{
  "hidden_act": "tanh_gelu",
  "attn_scale": 0.0884,
  "init_std_qkv": 0.0144,
  "init_std_down": 0.0034,
  "final_lr_fraction": 0.0,
  "max_seq_len": 512
}
Each number is 50 + 15 x the weight over its row's rms, rounded and kept within 0 to 99. Layers, rows and columns count from 0. The size before them is the row's rms in percent of the matrix's.

# layer 4 MLP up, 1536x384, rms 0.176, rows 1481-1506, columns 128-191
106:48 64 43 49 82 57 55 47 67 55 36 35 84 55 69 42 45 40 43 49 62 74 66 28 51 78 45 48 26 46 74 60 79 42 74 76 61 52 35 16 69 42 42 52 68 46 51 31 32 47 50 69 56 51 71 67 59 60 56 53 55 52 55 52
126:53 57 23 46 47 54 45 49 24 64 45 35 52 63 56 47 67 76 23 55 39 59 58 51 54 62 56 44 30 66 42 48 63 82 40 61 65 44 59 33 70 57 46 41 52 47 51 58 46 48 43 32 47 17 55 40 32 24 45 45 45 24 54 45
094:58 21 62 56 62 44 43 57 66 55 60 61 39 56 44 33 83 51 57 49 61 64 51 44 33 48 55 52 43 64 54 57 48 50 46 57 54 54 28 54 44 45 27 44 18 41 56 52 41 55 76 49 57 45 43 29 35 70 47 55 76 43 61 63
117:57 43 41 41 14 44 53 61 57 65 44 46 58 68 51 63 78 42 61 42 50 58 40 52 43 40 59 74 52 46 50 55 25 37 45 45 71 55 51 47 71 61 62 36 44 52 37 68 61 07 23 72 48 57 54 39 33 30 48 67 69 38 59 46
079:44 58 53 55 44 54 40 36 51 54 82 50 44 58 56 80 57 55 31 57 76 28 36 68 54 38 37 62 51 36 56 38 73 64 66 60 75 08 67 18 59 40 61 36 57 73 54 40 44 51 52 65 31 70 34 47 60 58 27 82 45 64 60 26
111:49 57 43 40 34 56 47 34 32 56 44 86 84 62 57 38 55 25 29 29 18 54 42 49 70 59 29 84 48 88 51 45 83 48 66 37 65 57 32 74 23 51 49 68 45 68 21 56 49 39 60 71 57 55 76 53 47 65 43 54 54 58 41 53
104:52 48 46 51 39 42 18 49 60 50 60 77 32 36 71 58 45 14 48 49 35 50 54 55 33 26 42 19 26 39 22 15 37 41 36 48 53 77 68 31 51 40 57 35 61 10 58 51 29 48 52 51 53 73 56 71 68 49 51 60 20 50 40 35
109:65 42 19 27 63 60 55 33 22 55 46 82 44 60 41 46 41 51 62 49 58 62 52 40 43 46 79 60 41 75 47 28 42 83 58 49 55 49 49 66 32 40 36 52 37 69 39 82 65 68 56 55 27 52 55 44 28 46 40 65 46 65 48 47
107:18 53 54 39 31 68 34 39 31 31 52 55 53 28 38 63 79 71 43 27 44 41 45 48 55 57 59 42 32 97 66 56 60 44 51 66 30 48 46 73 28 38 41 28 53 63 35 71 51 64 51 46 54 41 60 75 69 67 46 57 40 63 53 33
109:59 68 29 29 48 62 68 67 49 39 51 70 49 47 36 34 45 74 53 48 67 45 68 42 64 51 42 64 60 32 39 45 27 70 47 42 30 59 52 35 11 40 53 54 34 42 44 61 62 60 67 40 52 40 75 24 75 31 44 34 60 37 54 49
095:37 42 39 37 54 42 39 49 48 60 55 72 52 47 38 41 52 50 69 56 43 67 69 37 49 69 54 40 59 70 40 50 46 52 39 42 43 19 66 44 35 57 46 66 69 23 58 37 32 49 27 52 55 58 45 49 65 35 34 58 81 19 50 70
110:37 63 44 76 58 62 40 33 20 85 49 51 62 37 45 61 47 56 53 35 74 55 44 41 41 35 37 34 49 81 35 48 57 65 51 70 55 58 55 64 27 31 69 48 49 77 74 46 42 66 42 46 56 68 49 39 45 71 41 41 49 73 62 41
091:91 56 63 39 63 34 50 56 39 37 69 66 50 59 61 75 39 48 66 42 34 27 49 47 91 26 58 47 50 52 63 54 68 50 37 52 46 65 47 51 46 29 61 26 44 59 16 61 31 78 44 59 33 37 57 53 39 52 17 52 28 77 84 44
095:58 65 49 54 40 54 46 64 33 99 47 56 49 50 56 43 54 40 46 70 62 57 33 65 58 57 74 39 43 59 42 59 45 39 37 22 60 40 63 23 46 49 25 43 56 44 49 39 45 57 61 40 52 37 39 53 62 75 41 46 59 65 37 60
091:30 50 25 48 30 61 87 48 51 49 51 46 74 46 86 37 34 51 47 43 25 47 72 48 55 58 58 50 30 50 23 49 45 66 60 83 36 69 58 61 55 51 48 38 44 45 14 54 84 40 38 33 54 55 86 51 52 04 49 55 63 73 60 61
101:55 51 62 29 37 52 58 64 44 53 45 63 71 84 30 39 63 50 68 67 67 20 47 47 39 65 53 31 60 40 61 52 32 63 42 51 65 70 66 61 56 60 75 62 63 42 68 50 36 70 57 44 58 54 60 25 65 24 33 64 50 65 59 54
079:66 47 72 41 23 52 50 44 36 47 55 31 62 37 38 50 48 62 29 59 57 55 45 70 58 42 35 49 58 31 38 29 60 57 51 61 69 40 66 69 61 71 73 35 46 23 48 14 55 44 52 62 39 38 37 43 36 44 48 45 43 45 65 55
119:22 69 58 48 63 65 56 30 57 49 51 70 73 65 32 47 30 25 65 37 18 58 35 40 59 47 61 50 49 46 52 75 63 82 62 38 51 14 26 48 42 45 48 48 70 50 66 47 41 78 24 69 63 33 33 55 29 32 51 60 33 33 56 46
110:43 51 65 42 56 46 69 03 39 56 75 65 78 83 69 36 26 32 38 83 36 43 59 22 67 58 58 75 65 50 39 38 65 42 34 51 50 60 58 32 61 65 51 68 61 68 33 20 59 44 61 35 46 61 35 51 53 26 25 53 58 98 55 39
112:28 44 34 69 63 47 40 32 27 62 54 45 59 39 54 52 69 59 51 51 43 45 61 65 64 61 63 35 34 59 63 39 22 31 38 60 84 60 51 31 49 68 38 58 30 55 42 44 16 52 64 51 67 67 47 49 36 39 48 59 71 68 45 62
103:67 28 44 47 39 44 30 28 67 62 59 38 57 55 62 51 52 69 39 23 66 57 40 59 35 40 45 41 47 13 41 39 20 40 50 49 50 35 54 25 25 63 63 73 44 00 29 57 60 80 48 55 79 61 77 66 70 46 45 70 71 50 56 53
080:36 55 47 63 63 66 08 55 66 71 67 46 69 52 86 57 55 24 54 38 67 55 73 72 16 40 46 61 48 54 59 85 51 66 59 57 65 64 40 44 48 33 09 64 11 56 57 47 37 58 42 42 40 50 57 53 47 75 54 40 46 35 47 44
112:32 87 36 47 46 72 72 48 25 36 56 65 66 46 80 84 65 35 43 46 34 45 57 38 75 57 54 60 57 56 46 27 61 59 21 35 34 28 59 54 63 54 78 50 76 79 16 38 50 65 52 53 57 27 15 85 74 70 59 36 38 85 34 27
078:54 50 25 54 39 41 46 38 65 70 67 36 99 49 58 76 53 37 57 59 21 36 36 59 57 55 54 42 74 36 37 67 64 52 38 72 68 05 59 52 77 65 56 46 74 51 44 40 56 59 65 56 52 42 39 42 34 71 66 48 36 51 55 51
105:37 51 58 47 53 23 22 49 52 56 47 64 46 61 50 50 61 20 48 44 59 44 54 59 42 40 58 59 32 45 42 60 40 07 30 63 19 29 13 58 34 57 48 67 31 41 61 33 49 70 67 17 65 82 81 09 37 48 45 21 54 44 72 52
093:53 34 47 63 52 44 39 45 48 30 42 54 59 64 19 52 30 87 76 59 54 66 50 55 61 23 41 63 40 23 47 44 30 46 58 49 39 59 43 40 76 69 58 38 43 70 46 56 55 41 41 36 53 47 37 68 59 42 55 49 45 46 56 67
# layer 4 MLP down (transposed), 1536x384, rms 0.173, rows 1481-1505, columns 128-191
115:46 53 53 52 48 54 35 40 38 54 55 90 56 21 68 53 34 75 39 51 46 54 23 40 26 41 39 79 60 45 36 54 66 55 68 26 71 45 35 76 51 41 33 03 50 38 81 52 37 27 71 43 11 60 67 43 48 42 22 68 44 56 39 39
131:49 58 38 40 35 85 67 45 50 58 68 47 55 49 63 33 65 40 30 41 46 62 58 51 85 24 47 23 55 38 60 28 36 48 58 46 54 63 60 22 49 64 60 60 42 54 68 28 66 11 37 46 71 34 40 61 72 60 59 53 58 40 32 39
077:47 49 41 61 30 43 55 33 48 52 41 37 30 67 64 65 31 40 20 32 37 54 26 58 47 52 59 61 62 57 33 50 72 64 41 47 32 40 47 27 26 54 57 51 38 49 47 58 46 55 35 51 40 59 33 57 25 45 28 53 57 37 45 40
111:50 37 54 61 52 55 54 44 50 56 37 29 38 37 42 45 75 25 50 32 21 46 49 49 63 41 47 72 53 35 42 87 26 40 75 52 54 48 86 62 70 58 89 50 64 63 38 34 48 44 64 60 77 33 42 53 72 57 32 77 76 49 72 59
088:45 57 64 59 51 42 73 54 43 36 20 52 51 53 33 73 52 55 13 44 30 54 69 38 50 47 67 59 45 62 46 40 55 50 35 46 52 71 40 65 33 42 38 45 37 23 32 54 58 63 68 33 52 35 63 44 42 21 91 44 64 33 45 72
114:59 12 57 59 25 44 42 36 57 56 30 55 55 57 40 30 59 41 44 78 70 65 37 55 52 41 65 55 65 17 31 57 49 46 45 27 50 36 57 38 42 55 36 56 71 54 68 32 40 47 31 45 42 68 76 32 83 62 34 46 49 62 52 31
103:59 23 74 34 55 33 61 51 68 55 32 41 50 43 47 39 60 34 39 35 28 49 55 50 35 54 46 53 38 48 28 60 40 40 46 44 44 44 40 48 32 26 36 41 25 65 62 58 35 71 75 41 46 45 27 44 54 59 60 39 58 41 41 48
093:38 68 67 43 56 57 41 50 31 57 53 34 30 54 51 45 56 50 44 34 46 62 33 49 49 54 50 58 49 34 48 42 42 40 67 45 32 49 58 47 32 41 32 55 58 36 19 54 39 42 39 31 43 57 46 26 49 57 53 50 61 61 78 44
109:42 32 42 34 51 47 75 44 56 51 60 71 36 61 60 72 53 56 28 53 55 69 04 56 48 63 58 51 51 47 78 03 76 41 44 52 47 65 38 41 47 47 53 41 48 27 48 39 49 38 22 46 48 45 24 41 69 53 53 65 33 50 48 44
102:48 90 44 26 51 58 65 81 40 46 46 44 44 74 46 38 49 39 28 48 43 72 44 47 46 16 33 51 48 30 71 50 65 31 60 72 33 56 51 49 70 48 59 58 45 60 80 44 50 70 61 76 27 73 50 30 38 45 62 70 44 56 63 64
096:53 43 64 33 60 72 42 43 71 51 50 58 51 56 54 72 61 61 54 44 58 30 76 45 42 49 30 52 43 57 41 70 66 41 45 78 29 41 41 57 37 31 36 33 26 65 59 55 37 57 66 59 43 66 68 48 67 81 56 19 70 62 51 32
095:44 43 42 46 60 81 31 74 45 52 82 51 36 66 51 28 22 41 67 18 67 82 32 42 31 31 36 59 50 68 67 45 44 54 48 44 60 32 60 30 49 43 38 48 55 57 37 53 32 37 56 58 62 79 75 57 34 41 35 42 47 71 32 37
094:40 56 55 48 73 39 47 60 36 53 78 62 38 54 50 64 63 32 28 28 55 78 64 28 83 51 37 37 64 38 68 42 42 31 62 45 50 54 25 41 53 34 67 49 24 28 50 65 45 32 48 32 35 43 72 59 48 21 32 41 54 54 29 69
087:40 24 39 60 47 64 49 43 26 44 33 65 63 30 53 46 56 56 65 50 77 26 20 33 28 61 35 48 48 64 57 45 45 57 77 49 24 52 13 62 34 46 71 48 52 12 49 50 34 49 49 52 69 42 50 65 61 37 66 33 44 44 46 43
089:48 52 35 75 55 48 25 62 40 77 25 56 41 71 36 37 10 31 63 71 56 51 34 64 53 43 42 43 49 57 59 57 50 36 58 55 46 77 44 66 62 52 48 40 38 69 57 49 29 74 62 47 68 44 48 37 41 57 35 53 52 55 52 54
109:51 56 50 27 45 62 53 70 52 38 68 93 33 54 64 44 68 57 31 38 55 47 47 55 58 53 51 55 60 58 52 37 53 29 70 40 53 57 55 46 64 45 54 72 42 43 56 52 49 42 48 44 33 62 52 24 22 36 80 53 60 54 59 45
079:43 29 62 52 72 46 55 38 56 68 38 48 48 42 29 40 75 42 42 27 57 34 44 20 50 51 25 27 23 46 38 22 42 66 49 40 53 48 40 30 48 59 41 51 49 71 69 45 65 21 61 63 47 67 67 39 30 46 60 42 47 29 60 58
123:52 32 78 73 57 51 62 43 58 81 43 55 37 15 46 58 43 57 21 40 35 42 57 41 50 22 57 48 54 70 45 60 44 53 48 33 61 56 33 60 52 52 58 63 43 49 69 46 55 11 52 41 49 55 45 53 36 38 72 46 53 67 50 36
106:54 49 58 53 29 22 81 70 64 56 63 84 30 70 53 38 79 50 53 57 25 34 50 37 58 55 55 52 49 40 49 56 29 34 34 60 43 74 58 64 42 28 31 49 59 52 32 59 54 53 40 39 67 66 47 41 59 10 80 25 50 51 77 35
117:41 51 48 46 57 46 58 46 56 59 40 65 31 14 42 61 67 38 40 41 74 63 20 96 39 43 54 47 62 52 47 58 50 47 38 50 34 31 82 51 55 45 40 77 71 49 51 76 54 38 13 63 39 70 58 57 54 42 47 56 42 45 66 59
104:51 64 48 36 14 58 60 78 44 68 74 54 54 75 78 44 61 72 40 21 53 43 62 35 66 52 44 44 38 63 50 59 44 42 59 52 33 53 46 51 51 24 40 76 45 63 51 71 41 87 41 78 54 70 25 52 72 35 70 22 29 45 49 47
088:30 54 52 65 39 34 49 24 43 63 59 77 52 67 40 67 61 59 51 62 51 55 47 35 41 42 48 58 36 28 87 30 39 57 45 73 09 46 77 50 67 46 27 49 39 50 51 53 36 29 32 60 63 54 47 44 58 42 60 20 45 62 53 32
110:60 36 58 46 56 28 67 37 43 57 70 47 61 61 36 40 72 56 46 50 55 61 60 56 44 42 42 51 73 36 02 53 52 49 42 74 74 46 50 54 31 76 56 76 41 65 53 52 57 68 66 78 57 22 36 52 21 46 31 31 55 25 26 39
089:67 65 38 49 60 87 67 42 52 35 11 66 32 30 48 55 57 20 54 59 70 38 53 19 72 39 53 71 52 79 56 50 29 40 66 46 36 21 36 61 50 32 46 35 35 74 87 54 50 62 61 58 29 43 51 44 29 40 70 47 33 39 52 30
085:66 39 36 37 56 50 56 63 45 69 35 54 65 47 64 66 46 43 52 21 48 62 40 34 66 51 50 49 42 46 60 50 47 62 48 57 46 45 47 52 54 32 51 38 51 66 34 60 10 34 63 49 41 62 52 36 49 52 42 54 42 65 56 38